{"n_layer": 14, "d_model": 256, "n_head": 4, "n_kv_head": 4, "head_dim": 64, "d_mlp": 1536, "vocab_size": 8192, "activation": "relu", "norm": "layernorm", "norm_place": "pre", "norm_eps": 1e-05, "positions": "learned", "qk_norm": false, "attn_scale": 0.125, "bias": "qkv", "tie_embeddings": true, "parallel_block": false, "init": "uniform", "init_std_qkv": 0.0299, "init_std_o": 0.0, "init_std_up": 0.0299, "init_std_down": 0.0, "optimizer": "soap_variant", "lr": 0.00511, "beta1": 0.95, "beta2": 0.98, "weight_decay": 0.13, "lr_head": 0.00799, "grad_clip": 0.5, "warmup_steps": 200, "schedule": "wsd", "decay_fraction": 0.759, "decay_shape": "linear", "final_lr_fraction": 0.0, "batch_tokens": 131072, "seq_len": 1024, "doc_mask": false, "z_loss": 1e-05, "train_tokens": 273900000, "steps": 2090, "dataset": "wikipedia_en"}
Each number is 128 + 24 x the weight over its row's rms, rounded and kept within 0 to 255. Layers, rows and columns count from 0. Numbers have three digits each. The size before them is the row's rms in percent of the matrix's.

# layer 4 attention output (transposed), 256x256, rms 0.096, rows 144-191, columns 64-127
106:086115105188111081135096142126113114128116167093119149144129138123121141147144091156153146123096199158141124075076132126126144162071130146120127107147126182136140112134152133152134114127122117
115:094095157113115145115150169155122140118148182142126148099139100110137133152184145128135148113177128117123128132093082143090112119126143142175095105139115161109140132128104109114107137169135161
111:134129102114126110165100101150097153117133104117195158130101093105126081187089175123171118111168147098075114164136125153119125151196135115118129113128152104170125132098149167084149140124153138
117:099109134188152132132122130121085138161188127112104121175129085149168124087121139136106110123149143109119105049135096154138123155133111098145114166108118144115106169119137133103130136133161115
113:118100125164122133116115112119124119130108109084134094130132160148113145147115163124130152118149143049130142124102138131129131143124111140127150148119123107121103136141111114209154128056164158
113:102102108104105088113122128071129086086094136130148145080162140123131105107125124143172075139136107121143134114107136143131093131088133131135122119119101115167131116143103129142085089097127133
104:147150120156130119186143100110173095134097117123128100140156121155096140094115110125101120149135123158116124098103119102116106150120157169158123110130160141112115089123093107153131147157097142
112:134129087147103097106145184142126156149107163168135156109124123135149092150143141112124143182118147166120109136091135116134151078123156126103129101136136135106126157128101102118102124079123141
110:164143124094119113127122125140116127182155144131136128143150130119159073132113118131125145133121116148135114140143129126151150113161129115146135127089107100114146114182175115134076128145121128
110:169139078150138146125189151122123119140144106091135131152086137108084141149156110068146130128134149135139150140090155088133126106148152148151145175113157122115174113132157132139128164121104101
106:158120132131126118131162141096111127100132132112152141137090137152122145186078143115103144105108154118117130144117136113130176112112041157131132165120154172119132078138114125103129113150107156
101:110099125139108108114112112177146145121147150144111179170158112149148127136128117139113160104166095128087150116120114162117073121118161096143101183102126106104158129173127167143134115133111109
109:107137160103125089139137109139043130100121133126116143106130125109142136098120126103109124098174108115111148098105080126148129102110145155159113159138124180148125132131116128135131123116140138
104:118122151136144126137096112084130115115139110092156119086188136103149184126131129128114094169116145148114072159112126102107145142124095120114129139126143133134172096137128137153113152099188124
104:105124133190122127102141125089175128117068110089128163127089114117160161153142076119087129130130116114091149136113107127128106100090146127131115115092133106166149154177137139092191115127091130
107:162127086133136099084110085161121145111162130119155142134120155131131141122075134139134143180116096097135111111138157127142118098110130082144144137095133093109092117148090125168128139136082163
117:128170155168134144133141066129161142148101133137161123136147137122106102144112140108128090106147101154142110198106095132117093156163132128115154112126145120120160142152138102163130071148110108
114:147135100152142101133106155115129119108107117119128133143097158164145124157154153158129118145163131122131110153172093156138071136092175130141139107136143168095107082117111127130082159111096158
110:178057157118166138134131137125112140110168158098083098152127107125117137103151143116100087172123115132119106115134101088155119125144086160139091187166129120139153104087141116146153180146143107
108:092126165126201106134141147173150136119145104119126133157132088089077127174125132157125170111135122117084137113097139164120113138119108101124080137102134142133095135118132092115121141141148123
108:102134135160127097133129133119114117118114100172110124171154121131114129111122142121104133120112181138144121133143159124136136094104130130150117143135120119115092147098173118105089114116111132
110:110112093110130134130125160125127112155146170130126103141145133120177099131118141119127116122132133169114148095119128118159077111149149110115134120213141136147117130125127120146076124106141110
101:096153117122173083120137149092116120109099109151145202114117090111117154136101113115105165168119124124136153084164171126125079118112102112137110115129128133092174081147186113130182105091098152
110:161103167134123131162136147139131132134118158157100121130141187119108174131126136141158119082109136110143117181124166111106124125117068136123120146122148151127144108116096141143156124136163090
109:100111137100151108115154119141112159125170094108160150134131148093138117109152112111113073150096133158111133090120140160168118138114164105106115113163174155137105128121145122112116104120135168
116:152101118147132113145147129136113154125162129141154148123148141136076117131115176121112098137193137134144143160119182118119138123071126135117160152133116115146133103125133150152081141114126162
108:155103148096118139111120122130124104131125136113151202128146116132120099145109115153150163149133103164117154061124122114124150141134148136092137122090138141079096132121144110129089130110112185
106:082079142121104129123127110118120174096116115130108121141122160085091143136104169128172145123130182096090145104113165090118116125082126135163118132141099116099136142118107125120143143128162117
106:139120114189131096106170124154121101126158125173119151093157150171156095108123120169101153125125169126147103141139172149104132103129164125112112120124143118159159138094134114172103173091092167
108:097085158148092130096129139091145137147180096125158053107138125156108131134133156065145114151149155121151116124093141135117151149113125101094097109155130148112123112085134134128104158130094106
108:160168154112133139141114111132123109141088084135157128084180133107125129141155142123138132133118144150109143151160128162140105115130100063110153153104142144098126134139200100140146112110089134
100:114118139138154084178128118141145134130131146114120162152123129128119131179111116102104132142109150076113149138080176133130106159149109139122151138154127110147120107104112114111142167158098150
114:119122160144138154108123153136128162140116068108112150124164097099131149121153118158168151124132169121132101130148122132087175141144098125115091106200110138166107136148130126138087160100127147
107:157132100128147142111106125109099119116135138130111114093116123117109117107182142131164147132107130120115120125133119105160103091167113139105078109156131150169171136139140145125145086112128080
102:121119113138107123112104112089136164149152125141111151147143125163099091109118111138146131122136087153123102101107109137149137149112148145089095095113138121124124144135097077125140073132141120
113:129153182108138064107172136111118126101144109139106106121127153155121123138112124126078133095128111128170128121159112128153079146135119163139102112141106073131143127132135104121137163150147113
110:089138085141128196132139114136118181111121150167084175146106141115132158114151145128137078170124148120129120119117104090098088138151154155129087114144088114084110097106139134100140116092135125
110:086098131142144114139147135200155115133193134067135133147124181131147113135150105114099138103116123113115125145094102078170111051124155147160090125114106149156151143093115145166141112112156080
100:168114130108128116108155147134099129138121126095147091126130110088138151172093126172111117143139172123086096106147072117124156108132159125141092129145132138168075153161116080091114173115130074
115:126135109173110138141149133106164130136160130106160140126156100127117159126122162107119135163100131125138152118113126117113083115137109154107098137133055113078147122165166105143141114174108149
114:153151141133103183126160122163147142100135158151109159149078117153182128125103172156109156095147138104117163137131122098098134113074100121113123144121118128141109121147143134104134108115101153
105:148120115103149117123120115166126109130118118135148139133129126095105149178127154177156088131172119109108125165158099123133135089112126120114153087149130171141126115095111122087123118137102126
106:158153110125140166201148102148124081151068137143123128156138149126135159165149094072074130146133144154156127047165121112082155143105108116138139130140135135119184126176099127128109129145099135
106:111102121155136147097105141135093120134133097133101129077124075094160135132131159115112111119069152151127144126116122086108144097164109103110159113116135100147127154076133155141154149128110106
107:122140169119154142089137086050159101150115121132135138111112165117138109125131126099152128113132125133090121125140145116119101072136129081144116189101115099153111088107123138128154131095127104
116:127113161128165118158112104075126085107100134083086113118115112128118091127139147136119101138120119151099120165122171120108136155154144154140147144133148108124160065113127124140125161178177166
102:167159114164146078153136107150105130134134092125106128127173156145158120139121140120110111127150116124142109145104145111114172114114045098092132116161159149139119118132138157145089119138151149
107:142133141116147118143139129151152142137088119149141129122117139155132122096105168142117150131135134108160099119165082119115107151148160136106155120106115138177141149146129114085166076159161126
# layer 4 attention value, 256x256, rms 0.115, rows 145-191, columns 64-127
133:138126119151142128169122141108065099130165134163119123168155125113157097150101087149136127117143120106122103136127120153101163101091115090087122137154127118140171154105144157155140114138116115
113:089143156147091131110132116144133090102131134096143138138184101134114108089075101129108120123111107125139170116128135110128148122159107104111125143160108118088140056085085120158106125166107132
139:080205138132119163153148139133116115112140126138121131094111119121079154118167107130181125111083125116096103144142155092145127152094098139109146090126126129147162106107118158066118136097109174
123:170117111067107126111121167150169136121125127128149117129080097138177093114111131202151102126100092138131104154145106109148103121116076127145141131118099161152160142088163151136092152143110128
123:149142121122085148159134108149131120137104116107126142157121103128154127153125106110155157161116114146145128143113093107147104136090108144091120133105084101108128146102126125167105130159100137
118:131114129103117114126128081114150135133133106197133133117132126176126120184156132095106118116114142155144136115124139086139085147133136114127147145132154170112097168135158129126149104164125130
127:112143145125152141136117132160107105109138162141138109147176185179116131149143123162102126130149131056122103141138148130073184138094162129126118100132081144120088106135171097121129136130115136
113:133138118104121133121152116135138132158142131172120136140098120124156124162128173062153137126136111133139115121102093137133076101107098123124129101147121123104141123135083139138161141106116163
128:101178094149117149159143092135103120137105098111145115138153118130125077131090123160115088119160156113099135097142116098124139067123107148121145126152113121118118117140093137143162102125185169
116:106133145114107128106155102127119108128115112119124106164115160131098126158184114130137156129106128133055139132134131131120131111095120075140106144130129159131148118155154166168095134102122087
113:127127144138110149144121091188117129113120166089038195108136136127084117096106148146123137120127181122125169110113126093169159141107150149154118133137120153149151110104123114159109124114101079
121:134092137191095156134155102091121154092149138124129120136105097121143128179124125122155177117121142107130102164161169159161148106095110127103133152158085136149143082117133140158140095137121063
111:069106129160143136139105080160131159159130119141148099168165097147127110091133146119114147136142135102139119151121127068110149085193097147158104153156096107161106138119131103120169119092117130
113:135113116110098120144102121158106102159161170147100149125123096144136121133136150127122105115105147101118098150149151097163144131130113109135119128115117136180134135102126106121118157158146113
115:144135153175112113141148111093132103116086102130126127124105110105144152124140096145136146131110075160137164116145139113133137125142130133138114125148058147099148127115147085185163169127156099
130:125137133128100138139070123159098096141147132140127105110137098138131198103147066188121099134160139146166144134149148162105117127167167153129117157119137131106156159118130125125113136142124130
133:141099111099117104134130146145140101108119103130142116146131143146094111101143102101122138083117122101135121140139132166120142124114085148117152139129149130164082122192129127126105145102113125
125:118139130130137120140091146081134147121083104158136123126147118152119139136146113139155149115138103148114095118139112100164166136140146145134163142192147151112145157129134100111162085123177135
116:140138128143091150161124154079162089133159076135110134130074174138118092103129104140109120140070111114098095108133125104130113152163116134135159126105166123090157101109143133149184115078137167
118:149093120128167120151158153137157141144159148114160124149128134121118150165086132113119133154111087127153121130107117129110149133125128179090105098137151111131104162150154181115101083120161141
121:087084122174119160126138104142118124067109143136115133136134132147098164111093122115103146116124117109125103158133143097092131121115155091103107097107108097170132082123089142133155122110112170
116:157132138117139120124161117117124124137143074158154104132050090113169130145142150110089143150111150132111152085150108140090136138165135128122099141128140127115102122103147091154103097115191128
123:103098119124116122137122103092131178093120090111140142134149138088093081134098075126134132109168119113127091094096110112101119094123153108149153187149149143136126163178104125157141142099136137
122:157140130157166145128104137116132116143136128125143110139110087154104100114143163108114129132094126123099148131139109109104158177144149135101097091125073111113133161101106143085120125122078123
135:197110128145097155059146155142150134140112117133129089147153138109169120141125126131129133133140154143148135141118108118133121123146158173130097094135130150152141114133167093139139083146148123
121:141141104169132130120148108104120163078142114094143095152154147149113128177156131174108095120160107129103143164138111110153145133116131123166124090144120131146120151131138148126139094105190133
119:174144151110144128114111164133154132093109109132130125131120113165128131149124103156130096079140129130158086090123122119130152142112145135162143164137165118134107066158178146117120137152129109
112:145123118089160107115122174124193136123157117137106094108130126127102074125197156146110144160148133126136165104103088134100155132126120150191117099102090167110074189136130133137150093094138153
118:146157100112129137112122126131135135129124106148141163128126137162140148178134123150158112129116124162131171134105149138179149117133123177116078113129121109094119133134131119156150086111133134
131:139137136148121138072163148135097128122104118151105107123128128078117137134115163173111158162167121095154147124115153134062152123154136158102088121104136169111147168097132145137148108125141118
111:122163097115123123173152137108117108113134108119140138115130145103150156099075078157129131139141154112146114126161135078106137126089127119139128124123114147121103154135104104118139118081114128
120:193097166116122110123131128144146144124182128135089123133146124182078140203128125119138142126097122122123123149135092097117176100113131140129148146141150125154144078163114154158110055140113104
121:153104095136108119153103183124123106163139105107150152094160121106160104098123100153122123141133111117133140109147106154086138191121122170140122135080149103109110129106133092091122130137140146
113:158122128092133126133087142135145121114134143142153094113129113114142146101146142144134081140135130078196133127164126143127161146128149191142123109130153127131106178150163116100094141128116122
127:102101162119131131170156171122100127142152104087123153145127116145121149118113135138139124120172158120091115124158148148076123104106177094080157134148164138117108144129137167122099076143143123
129:126095139120104099132142180129115094132144177133161103108132110099151131123080111111083085106137118116131114077137153130162113123151115126120141125160118152195133107139136121100123137129120133
116:110122116109144140127069121160155138101147088106087154170153091142142147105102134145148141131121137116150074151132115120091125138158126070120162106091116123134131141113104106115177125081117132
115:096144161121149124130136112108119118170113154124101126123112144135096148142125128088143138139110121119103132120139150118174091132124130130127151116127124129129131108116110158092142131142077137
133:130122120030123111111163106125155105150111123160128104085095084136179167138114075129114157159131149115142121110128142123141136117173144129108095129129169110116145133102132138151118130109161157
128:137120153148096083086125170098139104092148134111113107124107147131140130089127125106142095146128105138135128115151139141156122126104146127139126123125188133129135120125147169121081140139163069
117:121106114126133158170124168105113076129140117101114166102149162110153139117111108116086093125108137120148112189110172146106128140121152110104125138113125135156147164114149162137138112123120153
117:117092119140103129115141098081072142151157117158142103093131138133137068136124118098129114128123149153127152122100184129128103106099145094121149123122109146137111162116138091110169130139113117
107:075135142152124114131149086167125111187137112135133140104147138142104133118155079135124138137097135140129147158131161126178153137139152165129110120132080126115125140119118079111112115099198157
127:123135114172108153163118153176138134161123100133100166109135106139140095169090131090163154196138145132136147140154102107143130129109097120106158134101125109130152158121125155115145148123150113
131:110119126141109142130154144131109150166115107162126143148106088144186149153076092128102148138143099125166102125126085141107115149131116097143103107135126107104113127136135128151138103107097126
107:126124140121145133077141149183091161123117152129153144114141102148112158149130130115165145104106121141167139149056124131101129113141154123120108109152156162127141147137111119195148121149134134
118:128086136064151121097101112112159180127131138079124078130081139114126098123160144114113136147155131136157115153138139183141096162164132129154122134105142113148137095144114136123092133130134113
# layer 4 attention query, 256x256, rms 0.104, rows 192-251, columns 64-127
108:136100141133176114111111108086141163177160149140151152125125095169130147139157152119096071105116129140116108091107122102139127122145097179128155090147105118138133089135141111085112175147142135
126:142140098139146109114145140152135128174133136152097183139117121100117128132082116118149139119149164134144170086123120129181152201114113185115132142130118135125089095098099102101114088093099146
112:122166142128107138141121109080098126070114145128103149130204103102126146118117132121174126117115156149121124108131117147085139147127117139136105131163166113127136099123121143121110126144138144
113:132139146113107119119194181121134154085107111151142172107154126130071139114109143142120109138142118146128094115114104168108096128151163097132120098141097142152162165131158110158141115167138127
118:112097121125098151167100107146099121157122121132161132150125136141124107110116105112092103082126125110131130114089128110087137097138073087137132155115133136107178097057114131131114165128146160
121:160149114111150124144081122172125100132135142113149106120124136130168099121152131137129107100140070127123109127169111134168080124117130183121109144134137160131126125151115112147095102168136111
115:104093150116137135145124156136117125128149123160125178149137201149146123085135126090118143106136178102097172116141164132133138144101128121137120108168131103112142143130121121113115190088139139
110:176128126142171157100141086148124142138138123131150136135117091132138129092126127151142146128096146136163131122163164136132130133147122127155109130144102116126143143153133157103101112153135113
103:122124132139121124163100125162083164089144094138116160153074134166150164145150141109138117188106153108097138162144135148136123153120139120088124158124106134128103091119093132136105147134120116
114:116145128115090109114084153159148103160105153150096155090130115117123146154158119134139147147111085113128095149155159092162112127153152147115120123150120093102065141135138122099180121104133119
130:126117136113128090127137100143093137113154126115113108089152149154148086133139180126153103096160050133152095152076113167155121168136106124123173109099126177147070123142098097147120132150082121
111:103079142125104142144139148104156113147113122144095139125101138109122147160133145059152105166098123163138136142145138140118095136126095089114091097163145130103101154165128118155125106112150095
141:131120154134082162143132079144118124128118122122097108128127138145140155082127144074141117114144124129141119111107084137152085142047150151120131132126121148122133112083144131098142139126122137
118:122099164127139174111140114105133082146110103119117116131115126092125135112112178095112102147091142152133083093143089105125101148174106106101120085128136118125125111135126097124151189079137120
112:134156120146088108143082137123127142073089125112119109138150104170130123141171123146123126156092100103160145133119128195103134165131131098141117148141109120090125157118126108097105112162108129
112:113137094144115137185107151165109122161132135146112180096117090140136139166151127122132118114092085116096147104107078131133102130082116130154114113120103072124096079139119081092167095149125123
116:132127138132113129111128101080139123120126143104130146127113126175169123113116167164115138125138159122134061144165133120130182110112137141107131105151132101129118157099081149119137138146135111
111:137124125085143133114140136124147149105157135133165092116148144127137108133136124141078158123113168116125110127167168105148120133148113122119127113119124130154099129134128143148120107143138153
116:120093123108122153118141127138132094142129164168125123123094129150146085153143084134121154112114114144118133125129159114119187108130132110082160132168107159135134140133132146157171135090148139
114:119142119138143143141151130098145119174154128119161109132136185129130100060133073126153183148147151175138110089136136163177110083139143119118123125103124105114128178067149117152102123127082144
103:144096132113123174140138124123128150135124128092142118133113141139151097117151085117147110128131128123145157086140135071099125128144075132087105149140185176145153076100140166162137119122128150
121:134125127102139120138166124148159104106113136171134133119165110104114111122144099130150147107142129147150143118186127110144110131140114142106147162151151176147107122083113141128096108155155137
120:108187076133203118142125174103109125103133150165119159174110123127103153128120121173132126108117136119102123116114101108126205109132153150124111145132099113175136136165114161132119126118114140
118:140155102132125141111138141129133141086134149145109157092114138128111145090113104152112113095100154113112121133144109125103161191130128122135123174121091100148122122186104109133121134133121107
121:136083171115118125170117089144137156121116171135137113137178139125131114115135134126121111114150111148114159138160140145117110198149134172107057134180134121130111134135114152075119167130158103
120:155140153125141133118129078106094129114108133137143127060148151109120145116140142144137108143142143163169107101152117108129113148100140138108132155103120084131148119132098104147109161109128151
104:094162115130165083089130100141115103119093098116113151094111100105184146158153127119174174133121132119125129141155068095082134145111095152147101135111118111143137140130109080094125103092122115
114:085124134122108150117120103121131094138135124133159126168128147119110127131142097149105114110124159086137118120147101134085143097166082127126125136128139132084134126150119114150151189110153121
126:135155081097127126141152139105130152166124130094126097124135167139118145100135132130140139115153173110112137166119113077111141124169127138066126105141139137143157120139123157168167134113130136
118:134125115076126134167126135157137148082112146136089126134114140095144102107165132117140144070163184142149135138165098137109149153113130121169093179117145127109143141147143116157102156099135150
111:136104103131109133144118149112113137094140166129139126124120128118096145125149118155207134102156131125133153107125116093130106107128133141135105128097122126153123131096144118107109122108101126
115:147161139145133113156128144147142147146126082131162132104121127105138095102108121130136133177103093157168138162149101131147118130142180133140111135120137148117139167116122128151114099112109109
122:129137111126087113156148108115168087146157155123140139117135116105095128139138138167133184150101156138138092117118181130113135086109189108116131142134137180092101138113128117126129140162118136
111:132151140108096132092109117093127091121111167153156163138109137124151174097073132066136133149128116108154109114096132116174114094141112125124122138116156160136118089154121095171142147139127107
116:115092163081132109121111149103134165110156071150127147142148115110099172103131157121085102174088157144160133125150131158108144084152093099131128120082106131133101135130126107128141171136125154
119:106167132132131130151155148149109117161139158130082140173139087147098105118115091061170141121158126115123104159149158143138106128122141103153119145114118128124132147149130112161114138104135126
110:130150155116136126131160120143173116152113209114157192128120125108126126071108088118136120120160170101151108134112154092094111120103146097158119134066151132171119131095112178156116115121119134
107:138099145099146117119128141133095101107164113178143138112135143125154126113144124101200095088082141119126118088131083183151141111151134124155085094097144123145092128164110134116152110123155063
110:178139126090137110104113165184135104119084158123106089129149144120159127156137142136132124120171134151107101142149178133101136088160135119189107089091139109159116127125109131160128115114109143
104:110092146142091102138106115153136115131117141127114106117139146134136107132173092121148155154139108178135151108136129171071115121164118096133101147142130154119146122114144136128092137109109135
114:143140099138060122126146171157140127174124155144090082125152127093164129127149102088095099169164137151143145127090081125135154133110121177131094145108160130143141167126170115124161140121131101
110:149117113146169093143098113160126150123116128159157089163167118116098122111099150115137136120143110115134150155076089130141136134118102140128112152130102138143109122094106159119155112098155112
104:157071143111121112079081124122107068104162149118137142136150081179148119128118171085106086161167093168100084094117150139089135147139113146121128125113088121105166148130164104131147159117113133
123:134143137126127118123131089133091171071153119172166133147161152122146120102107140125096138119168141105137143131124136140105124139093136129164141142146141095123106126145129131141151159107108128
117:142144069156117110130148137163133142112133130157127087137167123131073119167083057115136164101094153106151127196112155109121126115151129099110144065112103181108090132124143136148128108113147079
120:113124118148110143145126145158129180158122110186117152106110122158141155116096123109128141108151119123053135068154159101100119143136143116106128169139106111140141062157154120136133154107108125
112:161138171151107115138151125129093120156094120136161111107135141137169127140123085107092114081138145103115088136128177125128114136141156128135129111159148122129109120179138130162117099118123154
111:110145149071042081142131131082117114139124092174139151132130128144130101203109186104121101140115089148070130144113125099117151083183131100147125143132114083113136123117161105134102139126140137
118:130129128130122135129160119105115115144120140144130116147118141033131122163126124117167123092131123157170120124085133167148128136129112105129146152148151145116126093138135150118143156141071151
106:118146115102137151112150125099178078142147103137136139147104148064132128088083140128155154138125130112131133106127156138145118118142124169166186136118138100117084122144149119103127130094130075
111:128145059092118124126126125166088122111119148102083127127112116129161156150113141148130155108104141094134122123130113166167137119075145178109100120101154122113150150133162160142161136101092115
107:103161116148105125153123129107121109155131122103080101190154133118138100113151138098149097120116154126161130185127074173162138124127132123139078109129138121093114140089128133117155147179136138
114:171157101116145145071121049094162131143145115103133093161160149132160120128156155139128136086192109114130161117108061120153144141106127126132143164095129132125136130169131142118100130136130109
118:137121117136122100146163149150080138147125143109136138150154138155097164160132113139150115106109145142122125159073066104124053145136113173107114101147118075118114100092111139105106127159132121
114:108110121106119130158130199130175118193149124162147102113155128151128119183128101149125135108134126062151135098132105127135122157132151158174125167130130100111137166123096142143106062121103120
123:148142122148092162129137100147110148143129140115132121141074163117144127145114163106145125099133183105121110130124154120081091167139113140104141155148127143116057092095124140113154112130154134
123:087148132125122173114150144135098146137117153144064146137109135137101089127160110101177093086123124159128109102112124174111153129149119151101118153169071148105137105098151060094181141141159176
122:104137134097138094143138148136091162119160135115149121086157156164139148184127159134141087115118136089106151147103148132081105145102110088153161120143124122132089096125129096106138099123129133
112:121105124122140182175144097167126114168152117146095099118138114142131148191147170125159143069179120080101120113110142119118127176125114181148139186085124133119136087137115149114164100127119139
109:142096131133167161134144140136147164135090077120114166109091160141136126148118113135141139118115104106157113089138173127102144145181123149146118078124104166120105125157133125101151075097125113
# layer 4 attention key, 256x256, rms 0.0999, rows 192-250, columns 64-127
110:137110112101132094141096140131142157094102107126134126101127095111128147146154147086090131118121150117146121179095171147137102088128143113103139120164127160096115092083154141143107120129185163
114:138108082142096139141165113090135144126120136126100139104122129120107124071093182080116146189103110154128131159100110153125092149128108121145136111173118172109097148132154163121123090115096143
110:135143103096098110116145122154138136096070143114050095095175127078104146136163158139143152104154116137145126098145149118131139135117095094117135118162151170085128135136139154092138070129106151
102:088108142118134108134156114123143134096157118107098143155168150111100106125131111153099234076158102132111122145130110158091092153132138151121117087133090179103152127131104133143141159104140134
110:148130149134125146151148160094118155125133140148126147146146097192118137158152146127132132145133129143150132128135107144141077144159127114141150162138113111099118123082146144119123138149140129
109:111117126139160139113104154112126113142064178100111101121137089112087125131165134099123109159128158113118127167120124079144157128105132127135118127120161123144166120120153123118141096115118093
105:149129158144120170143113176138168113109137105151142136120104141167153099142135119115134111124130174076117104064134116124121148121119077110152121124143133127080080128126123118114146099082102148
114:172156089131161162157150122130115130143158108163151164127089125116103157155122178135176172131121136122139119136098150122110137170070111127149138136171178119133122149146141089114139150100134138
101:144105093055144062113131121160149131133120139148100120160132114121125162135091150135148141113116152083152147144144141144131139091123102103135128118110118149107148120111116143131097108108129134
105:123161131133097152138146142090145127119140133110145128114138179117152147132090170125113123136209115102125157172154125130116174107128136135146083122110157096135104143112143147125084119101146115
114:108188147163127101110136121186136135108144075112136153092163111134102135156107119121147140105154155147161114154147101102154157145128124136097133112144157137131074156111145111110084069148140158
107:076087129142132126132135152117111115109115126115101122160114130130077099106135161143143149135153128113173079135132122152152170143136141123123128093120128163114068086116099140127140139071154154
117:092108143162119095122128106120064144127094148137114114160120098103125135125104114123141152134185158140105128129115119130120091180155110153144110207104177155134136092086103088144158132118133140
110:124110136121110144095167122083153059136116108132088153136120127129120121123123141139105125128132139115113119072110136123109174146197120107127134109140166133120137115129138121115155163129156166
108:117213135119151114148143146123141088129121139118113128096114131132108116124082116146122156129124138155125164119130109122103114113096139156139110116098119091082119130130112057148120103129109168
115:124133108113128127158082127131132079084114137083161120119130144150112114150149113170116121158149110104129121127108115143128113149142133179128126152134133120125127149153111149159100117145129160
109:116135137128114100124149116149128055135138117076118111131107102139102136104174139140097126165092185148146107158116104102113149129142138123146120112127110102142164137100083117123086130119109080
099:161168121123128141128129162136119157100102131161125090145130161109158117142163142150145091112118087128146149106161160144134100116139149109089129150123104157130189090161143088137125168072128078
105:145125127133109159097112162127152147117144147156133122145074179131143133099095132139139145117158145106139124093135117146070115143142152091119091090124117097117131132137133121090150107139112098
111:109145150099166158169119144094140137123101092127131139125131125127119085116105144163140116076123143198120128141099108113135114146099114107121120118117141100124138128128111116116126130120126139
101:130113137143083118146189141118135093131140160055085145097147129153138163095124151123117135111188109101146125077113164126140105140134119131134123098117108134139155143147153141113153107126135132
113:130149116133139128131156117130147129124144118116138148093121132075104151114160163098187138090106111140170129160099110123128061118119148120118157139168139181154150146116157139136168109133178137
106:135124127125118125151149106147124147096105097162126137094134185136099121097109124113070130129129091139125097121142157146120121122142101154108118136079148120151142166087125132108113103144112120
106:127115163072155138197154132123142136137096153148116156141173146105113173128148152080114181113126150138137126136090112139116142125153123121099123142106103117127113131118117126103111134143135078
108:132142148132147149113141131135130105189137131138106089086161096133118130136167110106116131137123131125138165138099141148170119133126151109092135133109098096083145125160115146122168137136149124
109:056129137092129130148104135129120097115117100102108126093144091077154147147140148126119131115074154150136134066065110143070117135119082142145135134127126099138108112147150114163129148159140133
104:104144149124111169182072094160128087094149108142124091151127105120122164129122160162119116123165137125136129120128094094116117129101139113115184106094187126147107125108162114164147105110131145
099:132151185146126154144120163127120149147123142128091082118110107149126163149119142080145109141153103115184160113121178164122121151078111111128139142147099069098138113159152134116152162139132133
115:133131144151136164113155131108109121122124188163119174094124143137165144112119141109148081114126152125117136133112098131133098132185099152126113101115119113136154135103151132112158116140106117
113:128162117137109120161117127094104128145108114083083164116103178159148103130175102115160144081124108086128129104129113141115085179148138123131115115144132160083134092134114160116090123105156092
108:091097120134092134147084151112115104122143120110130128148107109158130087098128130118131158128177113119146186149087091156131093122144125161107143111136134110128132168086128145111127065112152113
108:112166105138129089142119159128157132146132157160138095159159106121080089109107096156101108107097121138159127168125114168142132110175131106088121166123109102136071137088116167136179110104114110
111:140108139117108124095115101068131095131165140122117179163105119131123108094105147085131114151145157206127160147088176084095129084132144135127139133172143135111128141085167118129128137129163119
106:156118138158103143112112108106111190136132095123156102105105138110159129155152156103094093123074159137153092150153160147146152164120114077145106133101132146122128102156140125137112099115136128
104:090129123114113109127165154086123135120086109116127119137145136133124094129102135171128175103133145140120140137160187113098177098171115111098121104144149125167090096102105114139151159127129110
112:175133112162183138128114138118130179110147113154116144124111152186092136099110139138129125131157208077097171136123108104076124136145134110127139157133127126089141153163158083096133159128111131
106:120125134154151133100129107119141148108100125148145108163177102155149134062150123092135139119106104156098122185111085105127143118108131131094128144123124081149135092165121192144112083108115125
106:136115117171151158121098119147144052148159121165085124109153171127160127137129157090151130144142196098181132123140097147155136158122119125116094128148159132109174143142133137151156141098158104
097:149122152131117135167165086134147135151177133144177157131096123114111100137166138160129129153133121146107111121167152113116163129134134117120134120130154099110121115123138097152115113171100099
102:147112149092122095157110136151154087155142136170091106170070125114099145106077166169183131097118120149101100079171147125135141160094154121138115098130136133069140120074087118112115138133128119
113:098112106109110144127090160148089123143138166118095074075060137118170118140136106092131100102097102084133149151126117119126084144126118180164132122133161116140136090141161112139148129163172161
108:077110138118155142110068119159079135144159126081085109182139171155125121124120113155129147095187115122158135107110114102161060124104132138087124147095131099121132114117131138157136172191131111
091:088106132130126172121130167155146119161111127124122137100139155122134132119092151156104170128137148119071131143108110109124171133088076088149120161160140110113080143132132124181109145127109129
111:132127067162171148106086094126111142125140107105173153066163148111141125125126116151130133127111139114076138065146124143145113164072133104118102084156130161103103136116114185124115138094118108
102:158135126114112124093142082106121135127113146132158125157144166126113063098100123132129095107150158096115134070139136127145123137210169148104139134140104107128126110170135139124147139144108130
105:143125073140132150123132085100162123110221135120132123133127128166123152146171114148136123153117129080160123119100179172113117109111126120154115114167125147069132082119125131120100117119192162
106:146148164127163134132143146065152148114118144101125154117145124114122135169140108117129108171137126126130119134157142117103126124080094124093156143119136111122116124117138144117102080112143127
103:110128141130127108117081179127124150072112131124082149149111120156123145117137129128091116121160113131170114094130136129157126123138100154105143123098101158136115124135160132145102131134146176
111:113107117135056102120151133150128158101136117125101113111156098144143135131086100077179128131097128138114136107114162178132090158151123119128198167170110108152147087135121134118158101111141125
108:143133112148167134163109097123123115141144129110135104145145106111115131117119123149113120144153070160173126172139101143144123103174165112110108128123151124110092159115107109127145132109117117
104:120123138136163140132098076134128135071119121140070084185132149112129153082116105132145107103142106105117148120138111123068091147070114131152123140117126134159124134129089173144142109082114121
107:146109111147113135128130136166149080167120085131162132174135136146123157120143104097161110111117148120187122141118098181118116164120111115155132185128111147092130131126123120140102161159121103
102:194124081136144167146111104181091142104130146119178075080124126090153130078106133122148118104105133116081105169122096133119141167136103132143168128123152167133138147105153124102150103142135115
109:137082119167096141132130140142114152124170124194142126125119129140086095110105100079099132118136205135124125127097125099162113133149077118116129097130107115123130131071146128128133145130123134
110:146113145128079114168107192155162114123138135143147191134148093106114104151121082122162139145138116129109138094104139084108115137145155149125147104114119112157105186126136156101139124137121117
110:142118149124125135138126143122128131165153150092104154149162154103151124091103127125160133125127152096089168158102153150089108154156104096118115150108142109069155094120136145090150125109097143
114:122115167140142122137131153122161132129133108135110146143150136147081120134110105121098142145128089119185128128142108172135094131157092135140088127152132114051149159154123151153139122132133159
119:141155133175115096119108095174122154087115136158073128126178131126145142110112137146123138146101126127106112129140122118155116099130088149165134181121108138111136123081179154117126110157127115
109:124146172153146132128107154094101137126109175148136142145134135108102146101150145151135163156164097124123096143124106122160107168158149149146160125129124121119165130076112138141146134175144100